{"n_layer": 23, "d_mlp": 768, "init": "normal", "init_std_qkv": 0.0298, "init_std_down": 0.0149, "lr": 0.00495, "lr_mult_up": 1.03, "decay_fraction": 0.638, "train_tokens": 420900000}
Each number is 200 + 40 x the weight over its row's rms, rounded and kept within 0 to 999. Layers, rows and columns count from 0. The size before them is the row's rms in percent of the matrix's.

# up: layer 15 MLP up, 768x192, rms 0.177, rows 590-658, columns 96-143
# down: layer 15 MLP down (transposed), 768x192, rms 0.189, rows 590-658, columns 96-143
up590,088,260,253,201,177,161,212,283,206,155,171,174,160,202,160,160,195,208,209,237,210,171,180,163,156,150,166,217,167,196,222,135,257,221,215,207,269,188,151,197,222,157,213,139,200,104,250,203,258
down590,093,166,126,224,195,145,166,189,204,233,160,194,231,167,183,221,264,186,193,218,226,259,202,153,198,213,134,202,181,124,165,84,141,245,166,217,156,197,221,219,162,156,169,158,281,190,217,177,154
up591,102,196,162,150,216,184,204,223,242,186,136,136,289,207,193,158,266,205,130,159,229,204,186,116,233,212,195,269,160,279,269,207,158,196,227,168,297,197,172,246,198,232,188,167,191,216,159,177,234
down591,100,219,160,142,138,179,208,131,216,207,186,204,164,185,211,266,114,241,189,175,183,181,121,218,171,153,230,207,244,155,197,254,176,182,190,228,263,152,218,186,247,173,189,133,185,178,205,228,197
up592,098,134,140,172,200,282,221,241,180,161,209,187,212,179,236,222,240,216,183,170,148,194,172,128,186,240,214,167,236,146,245,201,137,257,221,203,194,128,195,139,253,202,253,249,237,194,191,214,250
down592,102,184,219,210,223,241,249,176,216,224,255,221,240,236,183,137,166,174,186,221,219,182,212,156,209,170,196,183,176,232,189,223,155,224,250,254,243,209,239,215,249,232,270,185,134,160,163,210,239
up593,102,195,197,202,194,201,193,204,227,182,194,237,242,191,174,252,178,256,132,144,184,251,234,218,189,212,196,222,162,173,176,223,191,202,307,198,256,97,216,240,266,256,249,164,234,244,229,154,197
down593,096,151,219,177,247,174,177,185,150,245,211,225,219,135,240,196,218,210,110,257,219,187,188,148,223,185,267,192,207,263,179,166,240,225,133,179,169,295,200,195,296,174,178,175,191,268,170,157,197
up594,102,282,255,144,145,236,116,242,202,155,169,113,176,183,252,253,163,215,151,182,169,246,198,184,242,202,233,206,209,196,199,269,238,278,235,224,229,106,207,198,233,197,196,220,194,230,259,241,202
down594,096,162,186,250,224,215,250,209,142,252,184,169,189,228,145,194,248,229,211,187,208,186,210,168,132,163,177,237,217,216,184,116,147,174,186,242,178,216,208,243,162,213,233,215,123,206,144,117,156
up595,091,238,254,162,177,239,184,212,199,164,190,236,204,167,254,257,230,201,174,193,207,241,225,244,229,228,224,225,161,172,220,224,141,138,191,152,163,189,169,209,216,155,212,167,252,89,171,204,240
down595,097,170,202,240,195,227,205,170,222,248,162,143,165,199,175,122,218,205,175,201,217,271,192,120,182,243,218,175,199,188,204,200,184,258,183,212,199,293,218,185,210,249,215,226,144,251,167,222,111
up596,095,207,206,225,185,181,256,199,281,222,190,175,221,203,240,253,158,153,203,188,210,247,162,235,212,109,206,178,200,171,160,165,196,181,158,120,206,219,203,228,154,221,247,273,270,201,210,199,201
down596,096,157,166,204,230,283,175,262,196,208,170,138,176,207,176,196,191,198,91,181,260,155,216,190,198,173,259,263,182,212,238,221,211,118,192,250,97,212,130,264,183,191,171,91,145,149,193,195,168
up597,104,193,179,236,243,183,151,195,267,245,183,215,157,190,209,163,206,242,158,182,194,193,216,244,179,265,126,176,139,194,178,236,212,215,141,138,275,193,266,193,174,178,199,151,197,187,171,242,104
down597,098,201,227,177,152,155,102,230,228,142,189,192,260,180,198,177,156,187,258,232,181,226,145,206,198,205,194,170,207,207,215,320,246,277,169,227,191,149,237,151,232,189,222,144,277,206,208,231,223
up598,101,235,167,233,207,236,255,114,193,225,168,175,118,182,170,175,212,201,217,212,266,208,194,205,242,216,159,169,194,203,192,150,195,222,177,221,209,209,164,189,169,242,140,220,166,203,237,179,195
down598,107,189,207,194,179,211,236,207,298,237,218,214,202,219,146,156,228,187,201,161,237,85,147,175,237,204,207,181,204,266,173,185,266,306,255,250,200,223,279,187,238,218,212,202,164,231,179,221,264
up599,094,209,197,198,211,200,170,189,212,190,137,187,196,146,138,186,266,231,182,163,214,166,209,212,179,134,211,197,242,248,199,180,223,275,154,281,252,153,202,199,197,246,237,138,207,202,118,237,182
down599,095,218,250,202,170,225,230,238,215,225,161,239,201,253,174,238,205,220,150,319,212,97,156,161,222,213,142,241,212,175,186,122,207,248,272,155,255,186,170,276,228,208,158,171,193,194,249,262,205
up600,097,212,177,189,219,167,215,161,208,203,231,197,193,227,180,212,246,134,195,186,197,218,250,246,181,191,164,178,216,170,154,148,237,195,193,202,230,198,230,149,245,243,160,144,213,188,148,200,142
down600,095,245,238,271,235,253,185,217,236,155,214,248,221,152,251,148,195,307,199,213,179,173,193,177,221,161,231,133,223,262,253,196,182,175,189,172,184,155,154,255,154,159,237,228,170,234,230,240,278
up601,093,251,264,204,264,223,184,244,155,246,169,259,207,187,166,179,245,219,176,173,218,208,163,264,264,201,180,230,247,177,151,216,174,148,342,157,160,126,172,188,141,235,214,179,185,130,145,221,189
down601,099,199,103,170,182,233,149,171,170,169,208,259,223,194,192,244,215,183,162,231,164,204,127,149,223,192,169,191,216,189,206,203,255,217,203,221,229,230,234,136,250,189,196,213,168,164,213,244,163
up602,105,218,134,271,225,176,146,207,121,205,150,227,211,126,213,227,171,202,180,160,302,199,227,190,171,189,187,199,125,199,256,162,213,221,224,232,148,178,232,211,202,202,233,151,255,224,203,188,184
down602,106,144,176,234,188,170,248,196,310,257,218,176,205,192,286,197,176,252,167,223,192,205,214,210,170,175,202,160,166,212,243,168,245,207,209,218,247,180,178,193,214,248,216,159,201,208,176,232,269
up603,096,156,107,205,268,210,167,152,210,202,152,188,180,200,182,185,172,77,160,178,132,213,195,239,178,161,187,191,247,205,196,224,276,170,225,267,176,243,262,217,224,163,183,220,198,191,260,143,170
down603,094,266,233,233,121,169,245,212,206,128,249,198,209,258,174,172,144,202,221,298,148,213,202,208,233,165,206,104,168,188,190,322,89,212,167,244,199,186,185,176,213,168,179,175,134,261,221,186,35
up604,100,236,246,186,155,227,143,230,193,135,183,220,180,174,273,177,186,208,147,194,126,217,232,210,127,170,280,118,165,118,246,243,236,236,184,196,161,166,134,155,178,135,232,253,206,279,233,300,181
down604,100,226,246,176,191,220,251,161,193,215,133,177,243,297,183,200,218,170,245,184,154,220,163,183,198,210,156,276,177,185,216,154,229,169,175,206,265,188,239,279,199,175,158,183,190,224,112,193,298
up605,098,181,253,217,165,181,220,267,198,133,172,174,154,161,150,220,221,197,184,139,184,266,182,170,133,176,170,206,226,217,196,137,248,275,222,257,176,254,257,202,225,271,168,116,157,224,209,223,192
down605,101,206,193,209,173,147,226,187,232,213,165,232,231,174,118,243,188,207,161,209,255,158,211,93,275,184,251,299,194,190,230,240,223,233,220,287,270,192,184,188,192,170,246,153,257,235,129,184,213
up606,098,193,176,155,237,163,189,171,185,166,172,196,195,231,152,254,199,193,296,226,167,231,232,214,173,248,244,213,184,203,171,164,169,177,145,146,210,120,245,202,199,176,178,166,251,159,260,223,233
down606,101,222,204,214,264,220,140,178,178,177,169,175,241,201,206,202,182,166,134,217,222,276,195,223,200,150,169,236,259,271,224,203,246,160,131,236,189,231,159,211,237,174,197,193,164,148,98,133,162
up607,109,267,209,212,282,195,124,192,125,220,183,178,141,176,269,255,192,171,220,258,142,247,237,193,179,219,190,162,158,116,165,207,286,252,194,209,213,264,103,183,169,209,229,241,239,194,133,194,152
down607,106,180,127,273,207,125,160,190,251,177,209,194,183,223,222,221,174,255,172,189,258,174,164,196,246,182,295,204,255,217,145,217,210,234,224,234,217,293,236,181,263,250,243,217,162,203,209,143,244
up608,124,216,197,201,252,204,264,209,220,164,134,224,213,113,217,255,215,232,162,160,207,138,117,177,219,112,110,175,179,112,141,186,134,163,265,220,171,191,177,153,151,189,232,112,169,211,264,264,228
down608,126,217,156,224,207,210,280,189,195,86,160,276,184,151,161,253,200,294,211,214,204,196,177,201,207,154,158,199,193,219,201,236,118,135,258,222,187,187,195,172,191,217,269,221,177,241,247,201,182
up609,102,157,257,230,145,242,124,249,239,261,156,205,203,252,138,184,182,182,184,206,169,216,233,213,225,258,251,172,172,157,194,227,202,120,204,204,175,173,275,107,174,126,258,198,144,222,178,186,183
down609,106,215,177,217,207,181,221,220,138,224,191,183,145,141,205,226,158,182,136,211,270,194,188,234,145,235,174,189,125,318,233,130,201,237,162,233,234,270,216,211,181,180,191,164,208,256,239,185,205
up610,098,170,240,129,225,196,240,225,241,160,283,214,191,173,286,266,192,212,173,128,245,246,168,207,240,192,148,195,241,159,215,270,222,197,224,218,154,211,216,208,184,168,217,266,199,309,198,256,245
down610,091,232,228,189,207,159,242,208,202,239,135,209,196,206,179,120,208,161,175,139,205,175,219,178,179,203,156,153,206,182,185,256,235,220,225,187,171,181,126,200,178,182,183,240,137,147,242,137,240
up611,101,228,155,157,190,249,186,223,151,238,186,261,156,159,157,230,236,173,241,205,207,207,255,180,235,200,220,187,153,242,193,158,200,165,218,245,162,189,228,235,257,160,223,143,212,203,221,157,307
down611,096,222,226,176,201,156,175,247,148,186,187,183,219,179,298,228,171,242,176,206,246,161,209,276,185,180,210,203,199,199,190,122,248,206,252,241,187,207,165,177,223,203,138,187,233,215,238,195,229
up612,092,241,88,251,256,163,207,186,156,159,196,177,192,188,273,184,201,231,246,190,208,238,203,251,276,164,208,188,147,90,186,238,233,191,164,155,180,165,210,171,227,203,262,152,196,225,193,272,212
down612,084,267,170,171,205,243,196,171,235,252,184,216,276,216,283,224,222,226,226,229,159,156,201,242,190,121,214,212,167,185,205,261,191,182,173,261,190,207,165,220,223,221,216,159,168,210,153,157,176
up613,100,166,184,259,235,209,211,194,178,191,182,284,131,208,266,117,157,204,112,211,227,257,133,158,215,251,233,240,150,182,222,212,230,178,235,201,182,243,179,255,209,184,168,155,174,243,210,245,188
down613,101,167,178,206,265,175,212,210,213,233,212,170,228,227,278,201,168,138,243,199,210,188,30,200,171,257,264,196,194,285,215,187,213,242,183,220,264,132,160,209,196,165,242,249,177,217,221,254,170
up614,099,216,197,202,208,215,236,167,207,132,262,210,190,128,274,227,195,180,232,193,182,190,180,231,152,220,222,206,114,267,192,191,203,186,98,197,164,231,119,212,207,242,217,197,280,221,248,196,197
down614,102,251,209,165,229,219,213,218,261,226,161,224,243,142,221,154,135,168,190,191,173,261,172,210,263,225,195,247,206,90,202,302,251,239,242,289,251,160,237,240,271,134,193,203,231,282,263,173,223
up615,099,240,178,95,254,192,271,204,132,237,202,221,134,175,252,212,172,165,184,185,143,240,252,157,197,163,244,178,204,196,172,169,154,264,209,211,233,266,200,212,217,159,222,241,236,180,218,282,203
down615,097,196,146,283,285,152,143,188,227,142,244,165,209,151,227,191,174,292,176,213,214,180,191,203,133,185,194,180,137,219,239,167,148,188,240,246,196,168,155,164,235,225,181,186,229,170,161,199,176
up616,104,140,199,172,239,225,197,281,160,217,194,225,224,258,210,160,224,163,126,198,110,192,236,250,209,151,145,185,192,168,193,234,261,151,248,168,185,197,185,212,230,202,178,195,220,157,167,154,250
down616,094,223,196,180,205,186,191,161,243,233,240,197,189,268,143,145,121,284,207,206,196,197,151,294,207,176,224,144,205,219,262,212,170,243,153,167,258,225,232,225,222,184,140,203,257,216,220,191,266
up617,097,220,206,168,178,192,153,210,203,222,200,234,200,186,267,231,241,199,150,243,185,226,233,196,219,260,144,243,246,142,212,211,160,159,215,217,205,239,199,175,156,218,213,210,180,187,173,150,227
down617,097,143,210,211,220,158,210,239,259,182,162,220,120,182,226,241,208,314,218,204,291,231,197,126,153,193,183,235,196,221,165,191,208,192,150,151,229,244,183,181,220,114,246,148,206,209,228,178,214
up618,099,149,153,168,168,239,128,214,175,225,172,153,203,222,243,208,150,199,201,174,176,180,239,186,290,164,224,219,207,163,223,223,263,169,173,218,232,178,174,251,210,232,230,157,142,171,166,169,154
down618,093,173,88,159,188,186,219,243,226,132,287,238,199,214,238,239,240,207,116,208,207,209,142,250,116,210,163,130,241,207,180,117,217,190,220,205,214,244,199,177,242,217,283,297,129,286,278,215,214
up619,095,202,157,234,157,214,159,253,146,185,191,272,203,228,253,165,171,133,240,172,154,268,263,225,214,202,125,323,265,192,152,173,271,191,208,178,215,101,184,230,219,190,199,234,210,209,229,220,166
down619,100,163,272,220,250,158,209,167,230,279,246,171,232,178,153,221,250,197,137,229,196,208,180,232,219,186,290,192,200,171,93,150,266,188,205,184,252,225,168,211,197,289,143,180,221,188,236,186,265
up620,098,163,199,194,158,218,145,175,283,202,128,174,209,202,200,107,168,232,191,204,201,279,209,201,181,245,233,216,167,222,202,225,215,256,208,269,167,250,148,240,166,149,267,231,204,154,179,197,168
down620,106,231,249,154,198,157,219,123,131,189,149,232,211,186,210,195,181,174,216,141,78,168,148,174,253,184,192,180,246,208,195,210,174,163,215,200,198,147,179,149,270,223,203,158,172,164,137,221,208
up621,107,196,249,242,139,223,148,197,176,203,184,257,191,148,203,199,164,140,135,162,188,163,180,249,214,241,197,240,250,208,189,163,270,208,217,214,188,218,197,193,176,220,224,235,272,235,176,201,191
down621,117,217,178,146,143,165,293,158,242,194,194,273,177,142,205,195,193,244,219,166,162,221,141,216,133,234,113,244,229,234,253,185,243,227,245,197,146,222,247,232,223,186,263,250,193,176,284,286,103
up622,087,187,200,169,177,143,165,188,181,222,189,227,149,72,179,140,166,223,243,176,214,157,205,270,203,273,177,153,210,203,234,319,230,132,97,202,220,217,179,224,200,181,160,208,272,236,172,113,197
down622,090,203,162,178,258,256,240,184,197,146,222,248,268,220,213,256,254,135,141,233,225,185,258,149,182,127,241,225,192,233,186,419,165,251,273,236,205,210,122,116,202,194,220,193,105,164,163,213,212
up623,105,129,141,227,261,226,253,211,159,160,174,183,249,148,165,209,195,222,222,230,138,219,184,154,233,198,139,211,247,188,146,211,251,266,169,225,161,156,132,226,213,254,174,182,216,193,164,230,131
down623,101,182,210,188,121,206,206,183,187,200,231,210,126,200,164,246,207,234,162,162,222,190,187,222,146,213,249,146,165,261,171,252,220,124,123,152,237,215,201,158,163,238,186,209,184,120,287,238,162
up624,094,262,231,225,188,192,229,179,213,177,129,228,179,177,231,179,244,141,163,220,247,162,180,209,203,260,221,257,275,186,233,196,211,147,188,198,161,161,228,184,238,255,170,150,91,248,222,194,179
down624,091,244,230,170,270,249,177,212,155,188,173,149,118,202,269,257,181,235,177,143,168,215,270,172,178,230,177,201,138,278,253,215,115,262,183,210,193,201,241,203,180,174,177,260,192,257,231,152,246
up625,101,253,235,202,200,101,160,172,214,241,201,125,215,216,202,236,239,159,161,198,213,221,238,256,163,210,309,204,196,148,141,148,222,201,178,148,277,227,207,206,182,233,221,151,133,128,147,148,233
down625,099,195,212,117,178,223,174,116,108,96,125,257,126,262,189,240,278,208,139,178,183,160,142,138,183,162,166,191,164,237,206,194,161,224,197,216,180,209,182,137,160,152,142,183,167,198,203,221,216
up626,103,206,216,150,204,155,212,242,208,306,263,156,142,223,177,103,217,219,207,167,180,280,209,179,222,255,200,225,247,260,151,230,228,206,130,173,191,250,182,143,236,131,206,148,211,198,229,171,239
down626,098,173,247,213,205,204,185,189,156,206,235,205,143,200,148,185,167,196,182,218,217,176,144,184,265,218,254,182,206,39,289,267,221,136,176,242,217,219,205,170,241,186,189,205,221,327,134,166,272
up627,099,227,197,194,218,177,201,140,185,192,183,200,159,225,156,169,277,212,133,277,191,193,228,246,231,175,234,177,178,159,156,216,234,168,174,234,215,230,174,146,214,192,177,231,267,239,175,182,139
down627,098,173,102,154,275,211,223,187,137,229,171,176,199,204,237,206,180,186,178,164,287,194,138,183,97,198,209,201,171,219,245,232,159,210,156,171,213,250,178,250,225,249,221,224,216,145,200,220,200
up628,113,199,224,243,215,260,178,142,177,245,186,214,162,211,196,214,194,227,171,237,167,212,158,235,247,204,210,219,275,185,171,186,194,229,148,214,238,308,208,167,135,241,193,198,243,106,201,163,127
down628,113,182,203,190,163,231,217,174,204,175,198,176,246,197,338,247,216,181,252,158,176,227,224,264,198,170,205,249,175,203,184,106,167,217,226,249,212,176,198,233,234,252,189,244,179,221,249,178,251
up629,094,168,194,227,240,212,180,233,230,194,85,236,173,151,142,123,240,252,182,192,209,182,258,212,237,238,225,214,184,203,214,237,238,235,208,210,305,170,157,276,188,164,233,214,287,197,291,174,143
down629,088,251,249,178,196,120,247,217,211,175,197,129,223,152,180,222,152,203,177,103,165,121,186,238,142,196,199,188,246,179,212,256,287,203,213,210,170,235,197,162,197,179,196,228,147,227,201,248,253
up630,099,135,216,180,158,171,214,213,277,171,187,195,178,130,274,196,155,154,223,199,163,159,225,186,208,222,250,226,250,193,220,173,190,230,222,263,232,184,194,236,254,171,258,246,218,208,209,261,267
down630,091,232,189,201,206,217,177,222,161,217,258,138,192,201,145,240,195,209,191,195,221,229,182,300,80,107,237,218,201,90,282,199,218,187,174,195,153,250,166,212,147,207,171,156,131,250,225,181,195
up631,097,124,146,134,194,185,240,214,162,162,241,213,204,209,205,176,198,164,153,231,207,172,237,149,209,253,215,207,150,172,236,216,226,216,227,160,256,218,199,214,207,226,160,203,233,265,192,201,244
down631,104,222,172,215,241,210,177,177,186,218,159,218,254,206,184,192,217,229,156,208,137,141,180,208,137,176,177,166,180,207,208,155,223,181,206,267,243,234,233,92,220,208,224,230,197,295,239,141,157
up632,098,149,201,173,114,211,215,182,146,258,215,215,178,172,189,170,224,217,203,164,211,153,169,250,152,190,207,167,181,169,240,209,204,226,196,219,184,130,228,224,202,167,200,206,262,172,286,205,192
down632,098,177,201,217,194,173,201,287,254,185,198,275,267,176,144,231,174,214,172,264,231,204,168,123,203,126,174,202,181,286,172,299,237,198,216,222,250,252,162,189,194,254,188,200,226,116,200,177,221
up633,102,126,227,217,216,183,226,253,177,264,185,181,246,175,175,227,174,253,163,263,168,190,202,191,224,166,196,239,230,208,210,205,173,217,225,230,190,167,177,217,169,200,173,135,248,201,198,208,183
down633,092,248,223,161,123,129,198,164,184,177,233,178,221,222,125,172,285,212,238,197,185,196,207,214,200,211,279,250,178,165,177,324,268,128,169,191,239,206,193,229,202,155,116,233,211,239,201,159,218
up634,097,211,96,185,174,213,238,153,97,173,189,222,247,209,246,193,237,200,210,128,158,203,193,283,155,120,182,159,180,237,253,190,247,239,228,190,232,212,122,275,267,205,158,130,38,226,228,164,209
down634,097,192,232,236,269,261,173,251,192,141,132,206,190,175,229,148,283,140,210,162,279,210,192,233,221,246,245,149,203,257,123,187,173,196,263,174,178,177,268,194,210,212,197,107,175,158,159,232,212
up635,104,169,193,274,240,134,159,211,223,256,169,202,141,171,173,188,160,174,277,163,167,283,223,212,250,170,229,205,162,134,216,150,211,197,165,185,185,208,227,169,252,220,208,197,211,201,203,232,255
down635,106,171,184,287,170,204,176,228,224,231,214,171,159,223,180,197,174,207,208,202,147,196,182,249,181,164,301,203,200,219,194,181,298,208,228,208,167,211,278,239,177,181,168,208,181,192,184,188,188
up636,099,161,148,173,249,166,125,142,151,179,218,217,261,198,167,244,223,207,162,168,251,253,280,154,161,227,192,179,190,168,159,171,220,169,212,285,151,217,186,209,184,195,201,203,257,261,175,246,211
down636,108,224,214,198,162,181,249,225,178,234,146,149,76,173,219,187,152,163,138,213,189,142,150,274,218,184,186,245,223,211,206,161,195,184,194,200,238,231,198,171,224,276,174,145,211,177,191,173,159
up637,098,228,222,219,217,219,244,239,249,200,172,236,200,205,126,201,249,167,274,222,250,235,184,236,288,240,225,252,280,249,147,151,200,89,238,130,284,188,167,129,222,216,172,209,184,219,173,218,175
down637,105,281,159,162,181,149,215,147,163,223,161,237,183,226,144,141,212,187,196,143,208,182,211,202,205,233,136,207,168,176,280,179,202,253,151,222,242,249,246,204,155,221,211,198,197,240,208,137,210
up638,099,206,204,189,247,279,125,262,206,169,175,141,190,245,150,219,172,210,275,193,146,274,210,215,148,177,164,192,202,211,166,187,248,185,188,151,285,166,215,176,197,230,181,136,159,182,239,185,210
down638,103,267,168,205,198,172,232,198,198,224,169,80,187,228,163,201,278,233,267,156,159,154,299,212,176,215,190,309,233,162,191,252,166,179,219,201,248,232,232,172,221,140,167,160,208,183,243,165,191
up639,100,192,200,226,196,175,174,220,125,214,180,208,176,181,222,269,188,190,175,219,285,211,223,165,210,220,257,187,136,175,278,170,200,124,185,180,196,182,260,220,194,243,228,169,205,205,138,236,181
down639,106,189,158,190,264,243,212,195,124,188,127,239,185,256,239,217,174,172,248,218,185,145,224,189,263,180,236,177,152,231,174,274,242,195,198,309,236,188,140,218,280,265,197,174,131,232,229,196,178
up640,101,186,174,249,198,214,209,184,160,204,202,217,194,198,222,216,156,156,169,264,208,177,210,189,152,163,243,156,171,178,228,157,177,249,233,165,181,173,226,160,127,235,201,290,242,204,150,240,55
down640,098,260,260,200,182,180,180,208,183,174,194,217,235,195,236,152,182,199,278,168,136,206,255,160,201,224,221,232,225,188,155,253,195,122,191,177,213,194,189,159,221,172,252,228,194,245,136,199,168
up641,092,213,252,278,156,271,201,186,190,212,181,159,212,238,265,130,244,151,221,190,142,234,246,146,199,235,268,197,208,222,237,223,182,241,215,170,195,204,110,227,278,180,183,144,134,178,201,250,189
down641,092,238,164,147,272,154,127,201,213,175,162,140,218,161,83,195,182,206,207,184,195,184,160,218,189,228,215,158,179,200,151,156,226,200,214,236,208,167,221,168,199,223,134,156,139,198,174,171,213
up642,095,167,244,168,148,207,223,244,175,206,153,192,149,190,204,113,159,146,176,116,216,215,178,125,245,264,150,122,209,142,204,209,119,204,173,173,226,264,226,259,239,197,123,227,274,143,207,170,179
down642,087,175,190,204,56,203,202,155,222,232,201,190,248,210,109,268,154,194,176,187,166,154,233,164,209,152,209,166,190,209,175,221,158,173,226,155,214,215,189,217,182,123,225,232,211,167,189,165,220
up643,109,239,170,206,265,228,128,155,179,209,155,178,203,236,231,251,264,225,96,194,284,173,247,182,120,270,153,214,174,172,152,170,191,201,167,214,138,168,223,181,251,190,214,196,220,148,174,158,262
down643,109,240,222,178,167,200,156,209,155,285,301,233,266,220,197,280,268,150,132,251,232,181,163,239,192,250,158,190,141,175,191,220,146,193,189,218,236,263,241,169,236,196,192,212,199,188,256,161,180
up644,089,167,209,185,249,225,178,176,179,193,236,182,218,218,176,151,183,213,220,216,178,188,144,209,148,134,189,201,125,224,212,194,198,205,205,120,219,169,166,213,245,142,194,198,156,198,215,121,213
down644,091,180,195,231,160,217,182,204,204,221,193,203,255,143,222,236,208,116,197,267,184,137,229,225,223,147,231,196,193,228,249,237,174,219,214,184,234,162,242,215,161,182,244,188,203,139,256,136,147
up645,101,181,152,159,249,198,223,206,236,285,169,185,250,224,141,211,210,237,200,215,115,219,202,207,206,193,219,199,198,181,209,179,220,233,151,222,184,266,229,203,288,144,191,177,151,203,191,153,233
down645,104,223,188,196,132,151,186,188,207,237,235,247,215,244,155,217,223,143,196,225,215,189,183,264,182,203,214,175,182,199,188,240,172,231,190,167,242,147,92,171,188,224,179,163,191,260,288,132,227
up646,106,228,163,234,135,257,219,216,184,172,261,242,167,208,185,187,220,259,216,200,244,181,180,273,192,271,244,219,192,163,184,197,169,162,208,176,168,139,160,217,242,168,222,132,188,226,236,226,164
down646,090,165,219,211,219,208,199,187,227,240,212,207,98,221,105,181,176,223,152,247,157,203,193,114,260,170,198,186,268,208,257,254,278,167,237,140,181,138,206,240,171,236,202,243,220,159,188,265,152
up647,098,212,177,235,269,130,221,222,227,160,169,247,200,169,187,222,201,188,172,243,212,176,226,214,218,181,173,220,194,113,185,136,231,233,136,286,233,216,170,180,178,175,147,222,178,177,207,208,200
down647,098,264,221,208,180,147,191,194,209,184,151,198,256,198,251,173,189,190,166,267,169,227,230,213,151,224,215,206,212,172,229,203,232,227,248,248,205,241,176,265,196,197,261,148,226,163,217,175,261
up648,107,217,193,186,175,213,214,232,241,217,162,289,192,119,211,221,235,222,183,246,228,147,121,188,143,221,129,242,156,193,224,177,181,209,200,235,174,215,169,148,207,148,179,166,256,206,256,204,216
down648,097,271,84,213,249,189,150,242,161,250,198,214,188,244,249,216,163,248,211,158,227,212,272,180,210,198,200,202,221,230,247,155,237,263,238,88,182,243,216,141,163,184,223,239,192,181,143,222,251
up649,107,161,214,221,153,168,177,181,175,218,206,237,211,179,190,180,306,152,238,174,159,239,157,170,173,187,221,161,187,156,183,166,199,195,189,239,218,203,198,235,251,234,142,203,167,240,152,181,193
down649,105,219,215,151,229,181,186,220,165,175,167,256,174,159,258,143,127,164,159,292,219,196,232,207,205,217,237,210,145,245,268,154,218,202,214,188,119,246,172,230,162,166,260,160,180,159,200,178,154
up650,101,227,134,166,217,135,142,275,232,289,221,225,185,164,219,223,186,159,248,179,258,215,168,290,203,173,229,192,189,271,200,247,150,181,197,153,141,133,201,207,229,260,203,225,199,160,161,207,118
down650,099,180,190,219,201,209,214,237,220,158,167,208,288,231,146,205,148,203,215,151,184,256,242,208,180,208,133,207,248,264,193,157,207,189,142,142,202,255,236,200,189,202,132,151,188,289,139,250,168
up651,100,129,159,158,245,246,161,202,225,179,208,241,193,188,286,164,209,175,167,247,263,213,158,145,259,201,253,196,236,200,226,124,215,202,271,209,255,153,176,186,222,223,176,155,240,254,190,164,172
down651,101,299,249,168,192,202,187,204,159,165,108,238,178,214,159,182,114,206,238,208,167,208,240,224,146,186,146,251,193,259,201,201,206,149,201,245,209,186,232,215,149,216,266,170,309,222,187,222,148
up652,102,186,242,174,216,188,205,189,176,158,209,176,92,225,182,287,210,172,172,254,187,184,213,185,227,261,202,226,263,218,173,199,207,111,177,237,85,205,241,212,195,197,136,191,211,191,179,260,166
down652,095,268,215,225,213,188,233,227,225,251,232,135,216,206,159,211,94,204,197,228,136,288,273,221,194,125,243,187,225,226,238,219,205,192,192,215,231,208,224,265,176,205,147,208,167,192,251,244,167
up653,094,159,136,208,287,227,195,193,144,157,194,165,156,179,240,179,228,230,216,181,209,157,187,262,225,195,216,200,189,243,206,232,209,230,170,211,159,244,127,237,206,206,184,265,137,261,286,202,180
down653,091,224,171,173,225,184,188,180,177,233,194,194,232,215,157,239,190,186,171,158,197,185,213,159,102,205,227,155,157,219,235,238,203,279,246,165,183,148,144,186,185,173,200,244,189,185,150,168,189
up654,099,263,166,162,169,189,180,189,192,262,191,134,235,190,179,213,171,246,129,204,223,173,158,125,149,251,274,228,169,216,231,240,173,242,261,169,129,122,245,205,289,232,179,258,248,142,255,177,112
down654,102,203,189,189,180,178,228,270,234,219,205,227,202,164,233,137,248,186,275,237,232,259,198,164,156,182,137,228,219,237,214,162,225,177,205,230,205,241,237,226,242,217,181,215,240,132,107,182,180
up655,104,181,136,176,244,186,281,156,167,248,204,185,256,163,162,203,233,204,118,239,297,184,201,199,250,258,266,205,157,230,197,230,111,155,174,216,279,162,172,205,246,261,135,187,179,164,221,244,203
down655,097,194,236,199,184,125,167,184,236,222,131,160,210,186,149,166,194,215,210,196,191,250,214,140,191,123,228,238,202,161,251,187,296,239,247,141,192,190,238,184,187,277,224,190,252,229,203,221,199
up656,090,196,185,237,249,198,205,240,228,244,182,173,178,177,238,163,222,245,163,175,245,262,200,188,147,247,161,189,182,180,200,218,204,149,187,267,141,198,160,232,160,237,270,226,256,221,228,222,161
down656,093,177,254,167,216,260,273,249,196,171,136,207,131,201,146,245,165,235,265,170,224,202,186,257,142,160,203,204,161,226,215,278,237,268,275,204,126,138,243,278,223,163,202,196,211,217,171,250,225
up657,108,128,135,200,245,185,92,222,166,241,147,228,177,240,241,219,245,257,179,207,264,195,210,159,218,183,214,242,184,190,121,188,245,146,154,162,156,193,225,238,192,205,176,179,284,177,147,177,201
down657,112,155,239,199,161,225,206,113,247,193,223,190,191,287,236,215,174,251,258,187,217,184,214,238,239,86,176,162,217,156,183,236,219,217,178,175,249,202,205,178,208,169,259,189,221,154,243,249,151
up658,099,291,281,204,228,167,150,204,183,229,171,186,214,180,194,132,260,173,214,238,268,159,156,141,254,186,194,242,257,211,220,167,193,231,205,165,218,189,188,195,200,148,190,127,143,185,226,202,218
down658,098,261,217,230,283,213,202,155,191,233,179,178,199,163,208,143,150,236,217,223,150,196,111,266,187,197,205,184,129,231,245,159,270,331,180,188,180,250,161,210,241,242,191,279,220,235,71,188,140